Each number is 50 + 15 x the weight over its row's rms, rounded and kept within 0 to 99. Layers, rows and columns count from 0. The size before them is the row's rms in percent of the matrix's.

# o: layer 4 attention output (transposed), 64x64, rms 0.139, rows 31-41, columns 0-63
# v: layer 4 attention value, 64x64, rms 0.144, rows 32-41, columns 0-63
o31 073:52 43 58 57 38 54 33 49 62 30 35 55 41 46 39 52 42 38 26 48 32 49 52 31 52 51 61 48 34 65 56 28 46 56 17 38 48 35 32 22 78 60 39 24 51 73 74 41 33 57 58 45 87 55 44 29 52 54 45 24 56 54 12 51
v32 097:52 52 58 46 65 61 40 61 52 45 60 53 50 39 49 63 60 28 48 58 57 29 81 65 48 53 52 34 41 74 44 29 74 60 28 41 37 33 40 54 31 51 74 70 44 49 32 19 71 49 33 77 88 41 67 44 58 64 45 35 16 49 55 60
o32 118:61 84 33 49 51 32 56 47 56 54 58 58 61 43 45 61 75 30 74 46 57 40 61 48 56 55 19 43 62 50 59 30 61 54 35 51 26 13 31 55 48 38 58 73 65 33 38 74 49 49 68 85 43 39 43 41 24 80 61 44 36 50 45 50
v33 092:55 39 58 46 18 57 67 23 56 60 59 34 32 59 42 58 72 58 72 91 35 52 45 52 46 69 35 73 47 47 68 51 47 70 69 70 44 58 41 50 44 77 37 66 65 78 67 69 47 52 56 48 40 38 53 45 76 29 66 52 45 41 57 26
o33 095:51 59 39 46 50 82 65 73 73 72 55 48 73 22 55 49 36 42 37 68 48 76 20 50 18 90 75 52 56 39 73 43 22 65 62 48 38 36 60 58 33 51 36 49 45 51 58 49 58 63 61 58 54 49 37 51 54 50 48 62 45 38 75 45
v34 101:41 42 29 61 65 61 68 51 39 37 32 49 36 18 37 44 34 50 49 73 50 31 51 44 36 55 42 10 47 72 53 27 78 68 37 36 46 39 39 31 46 55 54 55 51 43 36 47 17 41 76 66 57 48 67 29 47 45 61 19 55 66 38 55
o34 120:40 38 47 65 60 55 00 66 58 40 50 37 50 30 50 66 71 32 47 71 39 38 42 46 36 51 70 42 38 47 70 55 65 59 39 42 51 13 55 31 66 47 50 48 37 18 33 51 64 24 54 58 53 50 61 56 45 62 62 32 36 85 48 58
v35 093:59 39 55 61 36 54 47 32 36 52 51 47 59 53 25 48 66 34 32 54 34 62 30 61 16 76 48 56 39 42 70 63 58 34 79 77 68 43 35 53 50 53 61 26 68 24 43 83 66 50 75 62 50 51 52 61 39 39 71 41 30 70 48 40
o35 111:59 38 41 75 68 70 58 58 26 55 72 44 34 60 46 81 33 47 36 63 41 49 58 66 37 79 60 54 51 59 49 54 59 75 61 68 37 35 61 66 49 84 22 49 51 45 81 43 52 21 54 50 21 38 36 31 59 47 67 64 49 51 49 43
v36 083:25 58 44 55 59 27 50 58 38 68 36 59 45 34 66 54 49 48 30 64 67 59 57 48 61 48 59 56 52 44 71 57 52 48 29 32 54 16 67 43 50 49 35 50 26 60 61 09 61 50 37 46 38 66 26 45 54 47 35 30 25 58 93 71
o36 043:43 32 67 35 45 07 34 31 45 27 32 34 44 37 76 46 54 70 62 24 65 46 48 53 32 74 59 50 62 75 44 58 48 46 58 69 43 40 56 41 42 48 62 43 44 66 60 28 60 42 76 64 71 37 55 57 60 70 31 61 71 45 33 32
v37 112:58 73 27 45 59 48 42 61 40 24 53 45 41 60 43 43 57 56 05 25 33 51 24 38 35 34 48 42 61 32 41 08 32 45 38 40 47 57 34 73 41 68 49 48 42 37 66 53 53 41 74 56 28 50 60 54 37 33 48 60 46 37 76 39
o37 100:46 65 29 38 45 43 49 63 39 56 64 58 54 47 30 68 55 68 52 71 47 69 91 44 46 81 37 54 78 52 38 65 39 59 59 64 32 54 51 40 46 53 34 35 53 74 40 37 33 48 57 21 70 42 60 55 59 39 88 57 53 71 70 68
v38 103:63 43 51 48 52 53 43 45 48 50 53 66 51 38 55 32 19 78 36 34 43 31 54 62 43 51 45 68 50 72 15 52 59 80 59 40 41 71 51 42 36 67 60 41 32 70 45 40 29 36 74 25 37 13 46 38 51 22 42 40 36 62 41 68
o38 119:69 69 58 60 44 21 44 61 58 43 65 38 55 31 83 64 47 61 54 38 33 59 56 60 40 38 59 46 41 35 35 39 50 63 65 30 47 71 55 38 34 66 31 59 63 13 30 66 40 27 74 32 38 54 43 64 66 58 56 59 38 71 53 83
v39 094:66 42 47 44 37 42 70 50 33 83 68 43 55 61 36 70 39 74 58 86 52 70 58 51 86 65 51 23 65 54 47 75 53 39 40 47 46 63 37 31 54 44 56 49 09 60 49 53 47 26 55 57 64 33 61 39 61 30 33 49 55 56 49 65
o39 102:57 54 83 47 69 67 67 35 78 54 33 48 63 33 39 60 36 50 50 57 70 67 58 67 47 61 69 26 48 53 22 41 35 53 64 35 60 51 33 34 58 37 73 55 00 24 45 56 59 48 53 66 48 48 44 44 76 37 47 45 47 48 41 52
v40 093:46 37 79 30 66 58 31 52 53 79 37 55 56 53 59 30 41 29 39 58 52 43 37 77 17 43 66 29 42 31 73 84 57 34 60 79 39 38 44 43 50 32 66 55 34 66 51 38 64 52 35 31 45 61 39 67 71 31 52 52 47 50 41 46
o40 063:45 18 63 47 39 40 82 31 63 29 32 59 27 63 36 64 61 51 46 32 39 58 56 72 51 60 37 43 40 45 69 50 34 16 42 76 28 64 49 36 37 67 54 65 61 37 44 52 59 73 51 52 09 41 52 52 57 43 37 63 56 45 52 24
v41 112:30 50 51 27 71 53 52 47 09 77 38 69 70 40 25 54 44 45 27 77 54 53 28 39 43 67 32 32 69 41 72 52 64 35 30 65 64 46 41 34 58 53 44 33 36 31 53 57 61 57 59 57 57 55 74 64 51 27 55 57 31 53 63 39
o41 119:55 46 51 39 54 58 48 38 38 43 67 32 25 48 39 76 90 33 42 29 46 56 86 52 18 87 55 46 35 60 60 36 50 62 50 60 41 42 40 44 61 63 49 47 22 38 66 20 56 67 45 63 44 28 41 39 47 66 50 51 63 46 55 32